config.toml
n_kv_head = 9
vocab_size = 8100
norm = "layernorm"
norm_place = "pre"
norm_eps = 1e-05
positions = "rope"
rope_base = 500000.0
qk_norm = false
init_std_o = 0.031
init_std_down = 0.0357
decay_shape = "cos"
batch_tokens = 65536
steps = 14975
dataset = "wikipedia_en"
Each number is 500 + 40 x the weight over its row's rms, rounded and kept within 0 to 999. Layers, rows and columns count from 0. Numbers have three digits each. The size before them is the row's rms in percent of the matrix's.

# layer 7 MLP up, 2304x576, rms 0.0357, rows 1618-1758, columns 96-143
102:584592517452546530514525521544476437563453532477519548516485477557508511475522555431583470469420452513473524491517541469495494478520443544468545
102:461441537512502510504449552540559512516584567543540545468495485465501517476481462501509443488457501523528549432497539492453515518514520559434535
097:547532481484469522577535489639490477505498581470464491508505465484522485477502446532454456524478424494567470557561513466453587542442442517502535
100:488516398484461499496460495465544541503546487499518502465515489502520457430507534537503488565432552475474480533472553477497544514546513497517442
099:488483483542500497530483378551546525499485549514474549512459520487530526464484448498450509496461533520516463500517562489524525537544482526520468
092:533463461467484537510499526513556490485483530528436508504496490486512533447436483519590507486550487515576553548534530548485558505486519412553508
090:515465484540478492454488509475485513530553523503485515466450514461502453555572452558506463454509484549530464486466477537529428460506477459544430
102:481478550508509487541498551462535461447431467562555494523549526550540515466537517491459555488510518502514588504443480463452506516494537559520530
103:483484512496562527537567544484546451519494547543538490535509535479560496483482484468498414541485457529524471477482501434485491528563561476474476
100:515463556520546524503461500528463421507465459521421554521487538536517447488541443511499475484479483520457531542517478440482419448491471436580398
099:520530481496544474586493484535449465544518448544485515510475493500525547482470524554501489524487471490541476495512478435547502482507475555492529
104:515546468470561422464481466556473452493510551524526514548467490461520507491510565474408514481529509529497477466556521509553550445472527514467487
100:517465451563546588493505478511516552480541510503538399451615428468475555526443525506502532540523488481511562482480486490561419498535567473480510
091:580533485497524483511506568540520482474506450465532536471508452421549500474522498479515470553518433492491483513505495499515517489504474485512529
104:549462507464508525458468514455564622485490540477515530443523489507472525545489527472448482462462472532470517483527523456492450512464517449445425
101:503487461520435504553425509499496489474479537570514490487517451530503530551465442564524555512507501476487499512511545531549486468516447507531476
097:483544519523483462491587557505498484474473519465548556540527450517483565563436507483493514403513568542482478442546440502546482555453463535451447
093:561482547514520486473529554389515492496448452579545528543497504486474471438527509547461526483524530517489549497475526462545411382557523492535534
103:504482564437467502475460519426517547537514558582478521362465456526469550466484457549520499580552533474483473410482429497517461468389512458535523
093:539517458438500473540481493553478495504506519496434542508456492519480500454585504616532403526492472452488519493472511519490553509516545488585467
095:444513523527502429517486429458527461540427560501489550518532528478477504498507528514469486535501442520487469527476510532579556532441556487553417
090:547524455516458463524555527414469521548464501486491508460482529531506498511436565511495485538538555518534505438484509500522472504483430506554555
094:525515496444510525578548545488493511525455561417480391503497529481547499511470491468541543535464497444531521468535435511485506561505532496501519
094:517582437552457524502460424459463542411452571501516506475503498474511528505583527518515549532507451496490501490436491474514471509534517509520501
100:459593535498465539498529454468520428567498553523562453548494502515496429448426519518524557518504420484448513505471500391470543513408405433530446
091:511486467530385514549557483470514489497474505586507540453472485395509541466519574501438547481515484533471445483484516555477400473449479514469514
100:485486510497475536521514463444475489507455534424533520442579506520586491472534503487445506476484472521525389521432556487518519529521576482517458
102:510459541538468456502461458473492540530492450499478472474462466491478457507464561521481528514513501509503476612512569525522552513509492514466521
095:439458459419488453509530517511561484470517543521549493512518555462501532494531519521529476470447474465464500476574439472480471496531477582493508
105:496527519501504494468546499528481481500475550467493472468462485531517449519559607556508452464506538546470564507488491501566524529515496486514468
097:409482394526460461554474549521465504504532481405504554495575558519489477500496550488485507555502473565558509515480551463461529439459555543571516
097:509539491509493437459544570480460547439531459556513473504445546555420460474431459510572525551517457474481514480472544477543452521508489533516508
103:495545521588477558446443475571521480521526496528472453449544462507538489496495452580521481488555459488514500458464499529483430445501525449540452
103:570488446535480506491509547467521480521483460533518533490494527438497526537513488433522513424545489461497518526448474419470496472436450452493488
099:429520529442533495411494458448584540443501419505540581568490481464506444591507552462637530583489408476451463474484480476518569495542474467460450
098:455543552437503518536559438491542506494514496534455521495511526508452515477555440542497513548492493557515457457508535530533461433494538421481572
098:492561570436552553538534533548454540421457515541465487489480521521441560404515495476510529481531492547567545485500513508587499505442492530516493
099:498528528524472554488464468518592509495532573460433525441488547555512521527541495461511413499432439445509459517512460530457517514498498560507507
101:557463493492499481524464458504448484525564491470510506466491515507502529498497450429484517509405455501387476471445514505493483542510435543505416
102:512555523558473550492514457549516472515450488534548549463551501508482486462521554556473538543473537577453464547501486510444524577424490476470519
091:580472517448511495466480518548528462473452567505481479491512594587535502537439564478475485539500527545465582509531509441466508482468474560523495
094:476515452501448496515452557512550454489519531488514475537519614505473508493484431462470571484490479540529515498455482587488495478557507467518522
098:557472518528568584479543457538510453509539448573549517475461496463488467413538543416478464456475469574555516462552471582485486485449535481471554
141:391538554529491430530537554526483468485527447544557526522461500491478471420509553522478504485488513487550526466486482514534519484548523487521530
092:481534522470506503514474463444484514525444556479542527495536501487541490504530541438505542453562480554496489483524494472463460494533495529446510
103:569480490504489535516478538456481496492594449501409507447463456481518509491446438542487469482462500507545541474459509539568581498455461443584521
092:489451514451515478497482459578502552435515452552485557487476474467384554469454487465431591469522520510434500556494454543538458511475549539448411
094:526522503476471532547514496560484514556515543565544533494509554487492570473511518492469424507519477465445500559454443501505467475502504551555499
091:525522471501518467568489486508530542485465554397455440460524489489508535410615456510487512580510521444481467441475537473579473524505477483497499
107:484500497502506525538499525457499533530513518557487515504475539558465501511456577532530552465546513487513533522449578512457493541505465532500477
099:532482447480499500490428499526505557531465547486523466526473440509502501442509606530477532536534566514463500506470507542508479472574423468468510
103:547524512574468521556471536489589504526588466502528526501500485438481543519478455551555464493513508495453502533432513499567595424607485506524525
092:475530577587490550573546551501493510512508490487585543493457520501532530515584503503441500525475523468428494488484574534417519564529443446504496
092:525521461473457455497523520483486486490498461511520477472499533525506554503446501512585493509483414562511496417476456425521513538506509481559420
106:506554530495481505522521468540518482560469477526571517533553478468472527550564480487428534499498554500489490596500488512474504514528441489585490
107:488473523499463504512579500473497511402491521555578511509432555447530508478484519491499479479499465476447541536490556428535470496442449538495505
086:432454465499500457560428469494507456496484514534435495533484447543450485511463487525566476457457450500408470449454516499546463505494479460503514
104:506519441531449513544521477521508449492484433538538482470468503576430493542532476475477528515457472482507546481539416422516511449531518485558519
099:434473539467492464459541485595527540563502591586611541434525524545477516503466481472444540506530527500468559515482471526505534580477480538484507
101:435536485501458481480486526452515537535470507565483479445586531536569504478434523555493481561532482501526521519471503455490545549516533517577501
087:492502409464472519491461550548471462493531513422444451527460520563567521500518439551464487535432487435552523453460511474485439443487443505481531
099:426553512589474497538565634472449545469488426535467426555499499519502551481516474512506541491480517515470513448488495500537485477506504504521571
086:480491492458434474511510478535526453484440519537556407511550514457478480571544433523471490467442413421516612540493425480488470509554518493568542
101:538565553436522588460527572497466511473448522478493429522387564470544587483472531468447494513509467527492459487484564480467452524458511508485459
118:478463555546577497521508476393487534524589516562513498481477492541548413604487477505396431584535484518492496522498502530507506427538497502417499
106:441532513509553556477575472472480453531514408490539461530467492457483510450554525539436503516517458494433497494544431545475534523532538529474478
099:494552572551570432468514426534515516479451499566528450499486480492515583506482449515513519473503493421466499510460570466524496491535563571504516
100:438469432410556483463469523550591533423454497524507474497506499444569421488438494499482561511511533442515513467531418512520504546489514550489522
098:558501517498497497529458436491489536395439497544523547448513491439505531436555478545476488500455550555468514447512524585520597477440425516567465
103:483519538526562484513500459490544526490513568520469511503503471478563499438478531491516465535481497528441528441454508495449481469513497482580502
095:467494450510486564491493485473532517508510530477466463483531482463559485477495507436540501529505484436522510464481557440526530470529518502472469
099:536492536494547452485566470523498459478496464543567493450496449492476480552546496450473494577401502515577486526481487547497514516491487513512461
141:492513496421586521481481509465547502508447524517497582502488443535533550525484455496544503472523474499501497410434483509536523475467531506475465
121:464484500508495505432568479458472492582503525543413542477528530485504434449475534552477469494418488436485496488456584484481500504456546538433472
104:507437428451467525560481592504489485515560509482477509475539489553465550469525489485532526433533425552496522469490543507471502498541517528479534
108:535533459531542494445472549500523561447447465474564453502470491556454460500489512516520469500513501506505486448555528516520510523418462518514531
107:485462494565541417466463504537513477473399581449533453511539441477469483575526529478481510489484542434514493550526522489401549501469483484504535
096:452493449441489480526531511554496508475507472555453484496460503476490508475502471454508468543504467534495473427587471486574483401507547516468508
098:512493468521447544502478548504475545505505505547409460477557519571510511379587464497452507494565501525509548515506497505514515451453474499454541
096:525523517524470456510521458490508497487529434447467477539531492563580451517503504524455538523419503465479443505481490584484521430527537499459537
093:510466429531515500546571544426514515469538525521472434500522448481576495413439513540538440610512520537520523448488474430613451532558520517541570
099:458481491418452474487450508470405499505525506480496486483570512477539602509531492489568550522501460532371527480538446521526449510510529539571490
099:561510483449486498566509484576588471500511512475492501505484523499536396465491463538480529434467558491498491480469471476533501476435460457527433
104:525518481539574521543608531449478475538543525475477485499533528476513404486486490477499549521533507491533545528496532489443495518523492548524529
099:440519490445467477472517418524451486562537538540549534505460477504442591480492488499438532487537443505496500545421472498539548524448524469510547
104:478501513517544493500532440526532554585443474586480474437466516551545578512493558526481546536567551542485510535489456549442503542448536482460555
092:455500525494517416562490444507495489402532402519483498540455494521482510428550497514531470461495491437546471442436522558515514438545468511509499
105:492564488477528464489465468485509468520475477509515543427525535506566527530493552471512437535502477515525511529505534577436477421586516472485538
084:512486499510458465533536449477524454487493459465488503519489454441511469534494429515610491495515501510559469554473491463522499413602580489500447
142:445482518460502476475484527502395460475430506437494506530492592529528519530427555566456543556546535543494464501547458463576498427599465478499495
097:473483520486491618583512532492469519487504517543498517532471508449439500438545504532467554462508532556538478533490502520592537556446428498467539
103:508566554495565468510633451462467499475522480523517464494485489517519464587466447506536438425504539503506475482523486582536488540565489487516504
096:501541534508521459490551576547496515450478525511483589473530489455469501524538464484545528516503536528498493469530432487508514492511422433418496
095:495551501432529425491455488519446571459542541497466517484435497528460464498446477462531480489435514522543469383480464512542471544544540468428556
096:492496503495507495453498479498512488526533484525487513497527508555576509555510539515468542517429497545460517560408481505633478494476480542542471
092:455579486524479487454503436510547532451473571593480483476454486457539507521513448520443537447549479481504500501437494472414471442492531526523484
097:589492520500439435477422516506446467465553457459521504479441479450569546462542536513461489524536522513538484580463488473542522525480477465487397
103:524394452440492460503541512491472490546458441509522448535444545592549378480484455470557483537548480524496482486494468500476519469449513524576517
100:485584448457452520431560439500472615498442538513440568439487552509492546502444409503431556480539552536494520580555474499564550482558441603561462
094:474531483542504487497406529510442560429508444543499492492503472501479451562450481538602511489477448542520485521500523487504436477478529511460432
102:484498504461473616413425545572534525527551515514435490480519587486527437539561528517567483529469492507480540504528478477528531543468470486518550
109:451600416521520528476531556523527497427479418567486511529486498528473532479609527501506569483526432531470521529575502429580575542506570510441519
093:524522434468473464570480443476476507524526463496444409438547510473548488519496494526420547475508542491441507503390540485532510567476552493521497
104:423499544569543504514542514495513539419503521447455560470534546490512495530504488596498464493439434499497511547543442472430531506549553548519558
123:511517471441559564475540516604493494457505517507507508481535540520457519523443468500540508468472439525500621512404552492513532494489513503545555
087:526481495513491459459479522456532500461575515504504476537449504555527468467519541477438491460513480468454502540515469501502490518482459487479478
098:547510542525519480453408504570549548547479501477585481468462459494462543424511518506562494436437468507530404521444511476431542463475451462512464
118:513527507474521494486519521479521513497508534502467426518484533476450482569486515465512465562417473488425435575455507518438503470471439543484482
093:425494473475462521549441543516477444435528581525442484501474531533532431473488510432510548518516491491532429519461476452559479546470506488471482
100:461487529611480492499522487481513523555495457482495476531455481451535463506460460519478553500475496458519476472447518517502535448436500459529526
096:463510437443471456558543455513535557464523397440563506500532574512459453521490543554540496501483478514595432421530474468542539556478509501464546
097:471518523479441565530458475499520505575418522434544462509526545427448475569516484480455428525532458513511569526536505520551500448503470468543504
107:451492491490501443546550502561554511471473521537535460501544528532532492408526487444563442512522530443504489481465461537497450451531424492522474
096:520543453468534555503493498536492594508465513440536487458426428478525432523431570491469527462499503555451499502478490481508444486500459504440474
089:443505494489550516473559436469497506526462501471483438473478507485491536536463484513505468495480461553480483503479513427523469396449579520569506
110:521499475571463451443525477511506567529464500544442512552498475563466440499515424472516558450505452471576459561489456544519431494495490581524490
099:525505533490516527526456531496502512534479452514447530518475482514499496475501520550428524459496569531496591473446475513470517516495518493491420
098:507540496483457481495481490581435485438452505515470438460501472524481511523513520422455534501494480507489509510468444436479504544562471549538533
100:488465481552522477449554515546404427549482529448471498447466461461537532530486505512562465489499578528561513555483510501490501479530540477491485
099:470452508575394553531469487551516507500501499455493479510527532478441492548499554535549464540498563538455496495488396553515462480500551503483474
089:424549552519504496526462506443515464480475534524504545462483550477446459427550423426573552562476492494520531471537543513474530527557551521542514
096:521486531502497496466519467541540483584582520433467528459493491521507527517618438477589551546549502502481492547528480479444544466524530501514489
099:473533471511540572433457614535488504483435432446552532486421437508482531502493500524559451488507506466515487597525470519556557545498453433505553
098:506486464470552497527516508452536604467503488519521499528500495501486484446442446537448509548434513541426460458475540441525474506542555531594488
099:516525500464529522487492544446498542494546480483489514483521511540512519491494528504436525517519519543532577524517451559471486508494470521490451
099:498536498613465495489433491521456533516473536440548466513536492494439505471556554549518439470468578491571487502531499458483446442511500501471460
093:490486489475506462462531497605513515452467446434528505477503502439513494501477439509505556453473539461448598568474454480491519416501506513534457
098:497527502544532513487474568534434496458590475549545578443562482484536540551424472543423525504472485487506543524592575480497483511476520490470474
089:478554532501453512461534533540520463497496542612485444497497447483486552431559474494453489475487572429437452481458518545508467476514532519504550
104:502536532553556507523467414500532580586465450485458534490541475589511486393488469456408456488567539524552519513496476380523514483484535529481501
098:531578518511466515499491511488568484530483498525544495532474509457487515389401525560547452549484520516515523608450486505466545571525508407514473
097:469485533574521511570525477470518454488493511583564495505544517530538489500442433499509521477451534510418500531533441438520499550478515483550463
101:535465533523520515465536500500462544539529484522502421464555519451549400509558539507528475467491467494475523474528453507513554468578554469512566
113:538480485533515516511538535478494540511523450524476492541564408487575431545538438522457474529493452429448522461495462492516520447560513472443510
090:525527537500524587429467511493494509468537518492509486526433482510558565524528427441462501477550510484537554593492473512522484484437531544438519
097:525600479548553510490528528424448515511475420549480472489520548470537500549476477480450508519553515504522424565488527514471515453421510546540573
093:520409466516440434528533484505609474506481452526536514430514465484439470517503512496550509520487472433439540542474536536502496492482516509539514
099:461511477535588469499581539542514458498478523569553514440471571558428581501464564539544495508530485537462456524519506459460514538420497460542463
093:567486499437492514499466468518504509474520498493528494467533490481520453511445470502439546548579506447512493507460547558449569584547487431508553
097:436527517495498490474488532426501464452542432439430493522472536578535508405487473514507445453504499525484497447523472384476516491478487504565367
106:424504498489488542471529488449506595508566463508520413488524585451594515472443477513482483481496531536486507559525463454528566519486457545451538
# layer 7 MLP down (transposed), 2304x576, rms 0.0357, rows 1618-1758, columns 96-143
102:415487484474505447492475524550598530497494495522471497529442519501507464470471447505518561467506504479449518524452439472518472441504475388452494
100:527464456535486538459564528480479547464584542472394535595508518521532517519512512524551464554527517483535515447501548510407526480443475467510477
104:483475477464539480531485485510498491532497565471481502526502548485443462364546511514524479502509522437489501437499534518454541489547482462603454
097:493511535449560475540458580493467539475494477509473531467479515524506511548462472511557510464523514500479458488443462520505447503466506545501448
103:487471528532428407433478498592558566455547557446473551504504535449448429618582489487485530518534513560418485473551499479470471472508575515475483
094:559415542562540415499562549466546542446501498455510449489511508537536522488559558581529534440491523462531532484457547467511526538454544522524546
098:550499529588555524519494510529557467518538503544544497491532511512541565524440514490503536500513503433504470509466494526473472461544581564462458
102:451495519533483537450523564519498457483452510494530514500559581495542553479530515474461477490499510524548438538538383470561447548505471509465528
100:472441510539443461472530555480466471525556497538434478532461519490550469466531505482503425539545509489494533450485511516489539481546546503492534
099:421470476487507515545552512495446445542517422501508545490518466523548452500570471469554533491434485561535564437488546475546529551508478469535475
100:513493461423517471463525555480460489486521543506491498431470441562429465543495459553523469489509549499464530625526523573481508542483488546533588
101:432540460469504489503502475558570493508503408513539550431486505435509500470557518466483519529536431534574497471548412395493541451418499513476518
102:444414423510550501425497471517485514476494476545489486511538473562481534467460552451429551485520533487505543510441533524428482468454485545518510
090:468518520470458525472433510495492541526394465505426480506454545530506501476485509524516439516502559460563455529534531540499490438591554499445406
103:524459396534498455510524468521456552446543497523470487539448446560518493450457503501456487485478457526477479493541490513484519518515511493504476
093:566456601536583595473507484465494530459537474445409457483441455554500488529479430500491464495392496534456513532541583473522461492491488508475468
093:477524535450515546485504517439501432520571469500414482420538520408434422511508520430446592459459493497517492475485444495480550489471518458467438
094:497452518487521502468493567483543550526546482613497562588535482500525514479544480514532476518466544503517593451514461486473533492443534470509519
109:423513505528445476471473532454424553523525546488488532497483423555533613446567471480495461466500474505531493527442519494494523471500549470467547
100:527448477518530410523497502538542494588466504498479479483411483485504531437473536518492474495475507443422469536480532493493516446509552534439464
100:525505460430545552536556506494472446519520530471445480503480479542497532488477513503568472506436564493488477465448527480456536511460567548497493
096:484522457523559522486523518546506496496533536492549459462492547621479479519545510482563526485491478478499489459527524460478473538558495503419427
094:523583576502487514546476542535520531499521575479493452528501546517505565489516539479503488538528605560491461403466515452535534463558503435455445
092:490546451543524469538460514504484511460501434531516473455529506567538457481448531531572514495526465527513494459534484474496527477500513484512526
094:550565569514443538483536517468510527534511521535520493502477503486471401578510583523545467498463526467528518525495475445532539553473457507619552
094:502509516513574532483465476533453505526488495502473512528474468538513449537444481450547520515512486546470530423515455515472530500457487515469498
102:481529530510528498510487557481528489468467505499462534516482504530425540539466495529444524543493429482563612515516511483493441487474435503457461
100:462512527532493458492412441588523442511391514533513507487482431491549486517539425550578509432433537507478513522431466484548443509447439509409525
096:537469555540569438421503522453494437462469499516492497551515463444479531444515438480527476487471481456502473515499551529414522535494495512512433
110:470465543486504502547474491488496520542496485414487453511502493476547483490555508518479546468513496494490536513518473567453485594526528479566503
096:508465508503502502467533541478537523515520522443516473466409503478497526516480579498528532485476457556511520487494458555452518561518499456459498
098:504487467511563542515503475486573433510451468442505485526474473455502535486525483436465482530476527447536467505527463523429454512495556522429500
097:484413571476451459490492557508419438472439442479495514491497488485526470521530620476466510554504492498469436522445548514485487502463521506496499
094:467504520489460468520515514549502638492477540528548519494486477512456533497605431455519508461448537515495477436497489574598564482584549512513489
098:528490482521466471482517534466447518509606468458463460433478536522496470447525539513588487559518464450507529432499486428544513573465564496496473
095:521465524519533508466455515512507534508418553402409438531419498524470500490503523536417451524500426527491557558535543482562514509509471533473418
096:471438466553491472460472554544464553499514501493453563520449518479512444477562532497571540462446543508508516437499531518422524508476466474578528
094:526529497550494429510511501485530566476538482527523588503481511487480453564513468580559520458515531472486491472427438491516438490501608540522612
106:524470469396487541538447474515458496520610468499528435468499501554559527491506499436547543505418520516500486485532501565489494502499390510482455
101:511481523470502499539548552490532474495477497528414471495458529485474458499492496446510504496491444519453537497507546505453466487530557553482539
094:495506529487503545524477553465520550447574578485536525437392515487493468474497519547437472469533480508502527485502490520517442482486547514558429
088:525444446503488467510467479465510458513586518467502532522475503514532488499505484512456558478481509478527479559476525495516473455445535547490561
092:534569506567531466588507508506481454475493581492497521414503549506538538553496442499506539550472535562445463505399479446456524422533508529515490
147:407508513497483482480466454478495430544438395506548542554451494446507521437496582443463470481525512465518420506480454530531512489546589508560507
097:498452439535447526542500475454494470559509497454493478514549527467513469431511566493519524480589526552494508527477516513471434549537485467507527
109:586554512490472475508532478521439467519525484492339485521505517406523565530449523504515533534482482478527468514492530383474426454519531495547521
095:507526487517456452480458563547556500533450542535515480468447517490508504516473521474539484486526582548486504510495507482472537528510487563488491
093:531460450559538448556451513492516530531437479517486488512526522462505410565454562527522528455474423427529477479494475505532481458528540442455468
095:506508478519519525500486536520592466435456433478519517495563515515559448551491476572457514494480510555493548464471471461624509486399424512512594
107:489557546539506504532552497536506480448455549499488525510557487513484492486472526608497531507417544544490472488545454380452456531561457479482517
103:490474540429523499446487475488506502382573483459475492529483473518496518496537511459486582438534422474469624525457468507431454494489477523444570
099:444526504512561473477472410505520488498486454568458540453497540492477487497404523530505496511552470433425500534531446495450553478451495539483465
093:533469457511430477455491555572552522504446448509511505457531537443499536522496473441446528498483538512476458477513515466515462470562463500542473
094:452584513480503561483472493531491497507461511504528529573494456413449520522458519516522487489523519546540485465537433495576501487469514518461482
104:479525419440469445501499460481473418538446518567574474530520534508490475539510494500509492484460449474463482527479512545500495462476450465519457
102:472582501517515595541498537468462435450472488534476515497492443456479576479481469469526507437527522543474539471553553418534451533520444553453443
087:506549497600483536490449493500600533528522489529506469538505516521506524479477444478489553485480468518538501515501467523478570492486458495542512
099:464480445465545522491522475456554494561437431431516495472537497447532509494556476479510578479530553500524476521509534623500507464493478483536527
099:576516480451486497538554478416426434456480495445472587454516527470545485518545532563511556486472486539533471476485502454545500466521569480419503
097:494507463551488548497491502586502458517522502411422515521473439442498465495506430496530494507468598576498459467475484525568506545543460489424480
092:570414437562500499501449476509553482459533527492519471548483563472518469483436483429443442523466512557490461545555480509469493439489485594515490
089:462517502445534499504501497535451510485540503493539518536461540466484456461534523519520571525524528470504483565454444516529477502444520432466449
088:490448455436493461497469476474516474481499539509537463505536513521499508571518602467490486556491467431459461552474432489469577519518569484508428
101:555468432455552500497469515542535473452454457506545483479476515522436489472582469482517523479443470546465485502432570495465462510493479593549552
121:494430443534491509529555543475483451512565584509395492510517410512487477549488533550470478558577496542504431457454436475516482394486578517534496
107:599502428476536517490515532485580478476532485454525555429507548510496437375478540498538540530563609481475501491498458462486446574484493489447534
098:486531528517486432569434512456487401543485502549506461404505500508514496533479482505455504525445505462488402458509609533499532557549559532465578
100:452417399480473424505525569540471489501495505511436493529554485460540485472480508531529442455498521483494477487453515481456566454615452478574543
100:572471501551458505536452510511359546531473526494575500468536528528476481579501511496529526560516471469565478482531499519534564499470541521518512
106:492383522569521553457474553462569488589537553528487515467480507512563503448452439515504507509502502554555524406553578530550500563492538472603459
094:526510494469494528483484457525517512542436485487490459468541500541493507551497461501499544450531503497541578526431514459459521489478442522459497
099:530520508566479418516527523443496471599498446587475461508516526500538529544469466461497522517518526505495500448464548531490482517542487534474504
142:482491525511447503488432481412529434560438521502564517488538495504553556493508553462449513468571540424549504543403488558516478467543530538549546
132:471476471517482514450479547433451472447504533491477490495531459561479488502517582472516470534522432466481456564528448479417484486463615544488461
102:518508504414430530408565481417493516545489606495508537434414573500516436479566492410488473465524532488511525509530462605430485460482498508475487
111:546483577579555489471379552489530446477482471549502498515418501481479513421521399466499507504475418509491536522509529469478515518505503474485501
102:487482567437485468542477509496493456477485557440419511552475525524482575480501529421478548537423531553512499462500468533389506564522427540542465
096:601519516531510539482490489492454474527499486420515468525450471474582513498450539477515543457529504452512477444414519360487501490463446521580394
096:554516520433534459576535510525483449491538528454475445490457533461399556532448534443491529557475510524533461541489549510516479520477494467469524
095:487501553564425446551466479501600467521491567484510549520453508479494456472463499467542452445452477555513489536418495539493493572525523509469551
091:550432528472544527479470500501442500424594530493494498452483473511475419448514461515474531368499442528479538503566437522459489504457422558501463
097:405526514502514493473482484506494551473569542568588493489529570496506454472444457421481452416509465581465518524477524513476544518433496549492458
098:523541538413545543505476527565479445465581509534455467552537540523513462428512493549529520511537442478464474471471446533526515531472439472479516
105:442487399508456541513496546438438487464524483437474472454510515484503517464545525572464512485511502416486495467554607511512549490544562531491479
096:540508507518539437524527455480541472508476523510508503498455557506529558486479501522492549521399469532521484492493484598491506472473525462456484
102:513495450542471534492509484498554492539453530494481496483466438407492461506470429548529508527425468535445487522502599526533493538508472516526528
092:520453519426500610538463482531519526445485468502439514538472564450363517514490450478537472484558535387469529490496399450519503556465542513641579
106:498480495502445554532523524496511517547564506481464446567560511512582493502495521435474556500429452510493407515483471427484567481469538652578508
087:497546480512568508483485365481474471565468454529601484485536511504473444507452551491438478534431464513530432538529514553430407483557501520531478
173:467450475507448460472505501410489461483497511523510506523525503478503510452420546585446514557433450490477603476539454494463472498477451476444545
095:464495453496522502386560500550489552515530463532490475533546472452449545506526574461424510501516473518468500547485502486476451457479529509523449
109:573420512489493532490475532513507440429484511450559543548480517476492446532529567508552520480485493548478492474566500415509483506367471430499446
098:498552573544506503494462496521451469406500434499481444520445522421460465518505567522483510538492561508573470552494466500478573457459545419539450
102:485498462527490547500460535468503463506483438518416462478535581454546480452472494512508508513588461464534505503526490535497483549507504486485498
100:540531493553481452414469520441533468478537438563444531484559469426579487462476565552497490537519478491486443422455533403591503430534539558545542
090:426459519478418505431528521511450549475492545446494503481478479462542489584545524488537464407437500540492546495462478507474475514488533550567528
096:554522477513538531500491492526563527523506572554505560522515503531530484484478449572532501477503495434511434484522514449505485478527516542522503
107:454501466527503470482519477451541506500464541555516464553521517490478458412525567494511483487535545475528517492435445525504428468571496571497595
098:449590506509474497497540432503500519462437478442493544500457554470500480522520537492500474516448467530449513449463465479460521533376508520457496
095:584576498501540583509556593485511487461532514507550511503542535539558530462553573508468476476466450524493456544516496520526460530457523512415542
102:465455515537492496456548533512430576524526495517425527560514585434558447526471515384426499478524506500551561562545540541505534496466557533535536
110:471437426495476506483470566488490491534523590464538504496505574420549519498538445462550516503470570547551513500480455519502528469513443496502558
092:495493500497409470427537530513533514510545505506479481542469467505501428420526468473525499507545506458471518481505478483536551470473515427501529
106:532542508513434392528488478534486516505522494509510519476488575505573462509482511467498492471500476475528539533545507577575507524541551523484473
127:495529424483514532519478548526519492474409514514488550512535491462490500475477550428557442488482497496487511468502460522459547509512414551520511
090:502496468454451485490525465516544469531584550546502485497489458593486462547478504591427501449528487563502495547471530481514537508441465542449521
100:566599449555569498510526486518483542437486545538482479527475528592460499448564442544550491524523548622546491569453494492453520477523487513501503
126:451522425466511457522475509462516528456395518539504418561463495479492511490441497476470487529462491463534424533496520556522510535511466538526490
093:562554478444476479462480468483485485548543484529476487540587471419421485423456475477486515507461502578511540516481557506459479440388488504558510
094:543538537394529519532524476485517542478500432463512426540544480486472478487537453445472427481450504557532475527461524424527493545493465532515518
095:476533465512534485521493416530429398494516519541518568504484413463497580493496445584516459482452568425500527545441557506480448455533519525521500
099:552462496514518507512553521451471549555484407525504413523486491553504518522546471537519506461485462499483490448587435581580473538539455545512498
099:471499557519515446493464459512549536509492452456511539471505517539526482518431463486541504543497493533459451471520538494455442487562535495535520
092:483530469511455547549468539526539500489444473557479473514494520487522494508471478539422444491492536440470474520514442484420505479481539581531540
092:483469484509491461453514459436519546462512478452507510535444373491544514494506517491530491540579464512521447534533493526462420469483539551455511
105:516477549541510553514506469463442505475564521546508451500552568526510456535496476515476505512468509473443439499453520598510462457486474528564509
099:549441544521518516469488431504527498555468469489484483477550537526503547493538501542547494456495468546446524487509536567555593464482487556567464
101:467536425512527470497552512497564461494540468546481466466576500486552472499494503479505568507441456594503480478482515454490448483569497422526515
095:443437461507495488544518600474550423545556495442509516488547530470478468498549457474485506485475437509562542447573517586562543496566543487527475
106:520529483389551481459478398483435489466536528498496514529524484513499509531482451473480522475516454521507535499508603422449436449529486476527461
091:479518451519458484535509473556596492415513513510436565571543502476493538377475513514479489506461486521467518559462509528516441503495485484429500
093:494550569508477530543473462456468516471488487467539466509498553589550503484500513476458488490601520451505522499512559458490534491522462501622472
101:530534441454458416471488469509521448554424471496527457462530506437522459435501535441456534497553500498384533413592527574455467469457500559445499
097:487496533524511453547471525423514530504480444485486507468502502481418535513451493539461498426489441476457509444437493536460415498529511539525485
099:447556556395449516505526518528512574529567507515499508517447470489453485451482504550465493560437552486479466534502465488521451507533485541509522
104:541525483518508500511386442512376539564474472531585498500448479476600496505491468454570546498473531509491443442485545538469479421521507512546442
096:491505486500385454535494453533542499538472561560538536500547464520470525482478563476569482425481497474455512467512542413479457446510469526491491
099:487473502503524491473422533512479481437430522472552510555509579403499520435583452595461513525527476507482579490510459514496487436483520512515561
092:497499503547498499547467512448515485460452458586474532511477454517544471452518472507508523525510562500550458452442441541463503542519562376523497
108:466470451461513507561475508448531531526461501448513513529529485503507423442538523499495524491499537563521530484540438459467461544507499522423468
090:429512512521532478498494504514486445543560530513605419548527474499520529458593503556528463464454478520452541525496472550471624388522455556484476
097:489578446517484492564553499509549488468526509499451531494536473488485590448491453468507497496437526547480440488494500445545528517519491579554474
100:492494492502463510529490504498471506541539556534532491562531563502472557537450509529459463472525548525479532527479433449533524535486410588471477
125:463516534530478502497529486522467466501527521464479541405471582496473608476498529462532521504489468524531557486485551529480444547421508472469514
091:506526483485514560460496489485434533520555506468447513492434522509522511511447522523535477501503474464579523577514545461486505522485415501492560
104:498415472457480570562439575506492461512530549389520525506605502483530454508466450561446459519531470546469538523477529538467531479460430522515562
092:516497436463492504484559531583484497463485505452519451485506581517474542507534497491522502517522569528494512511562570528465527484475474530482469
095:606525505523464469481571512536515504508509530490518531473515566519517545467514465485552573444496436515476554441477427413589477452449493533554497
098:498512444490493450496372608502551469549530482527452463502506498491369466589536518466531485534480536487426468487505489481423510515521480532500571
093:476462520462502485518521416545459487493461528524471561526485504442480494522508495489447517471460554539534516521532529504523469481475518596487554
111:534407491493493489496534466626547473500510558482577546446526459518514550552505557535561540498486500594501477456523449488500486391509529566558552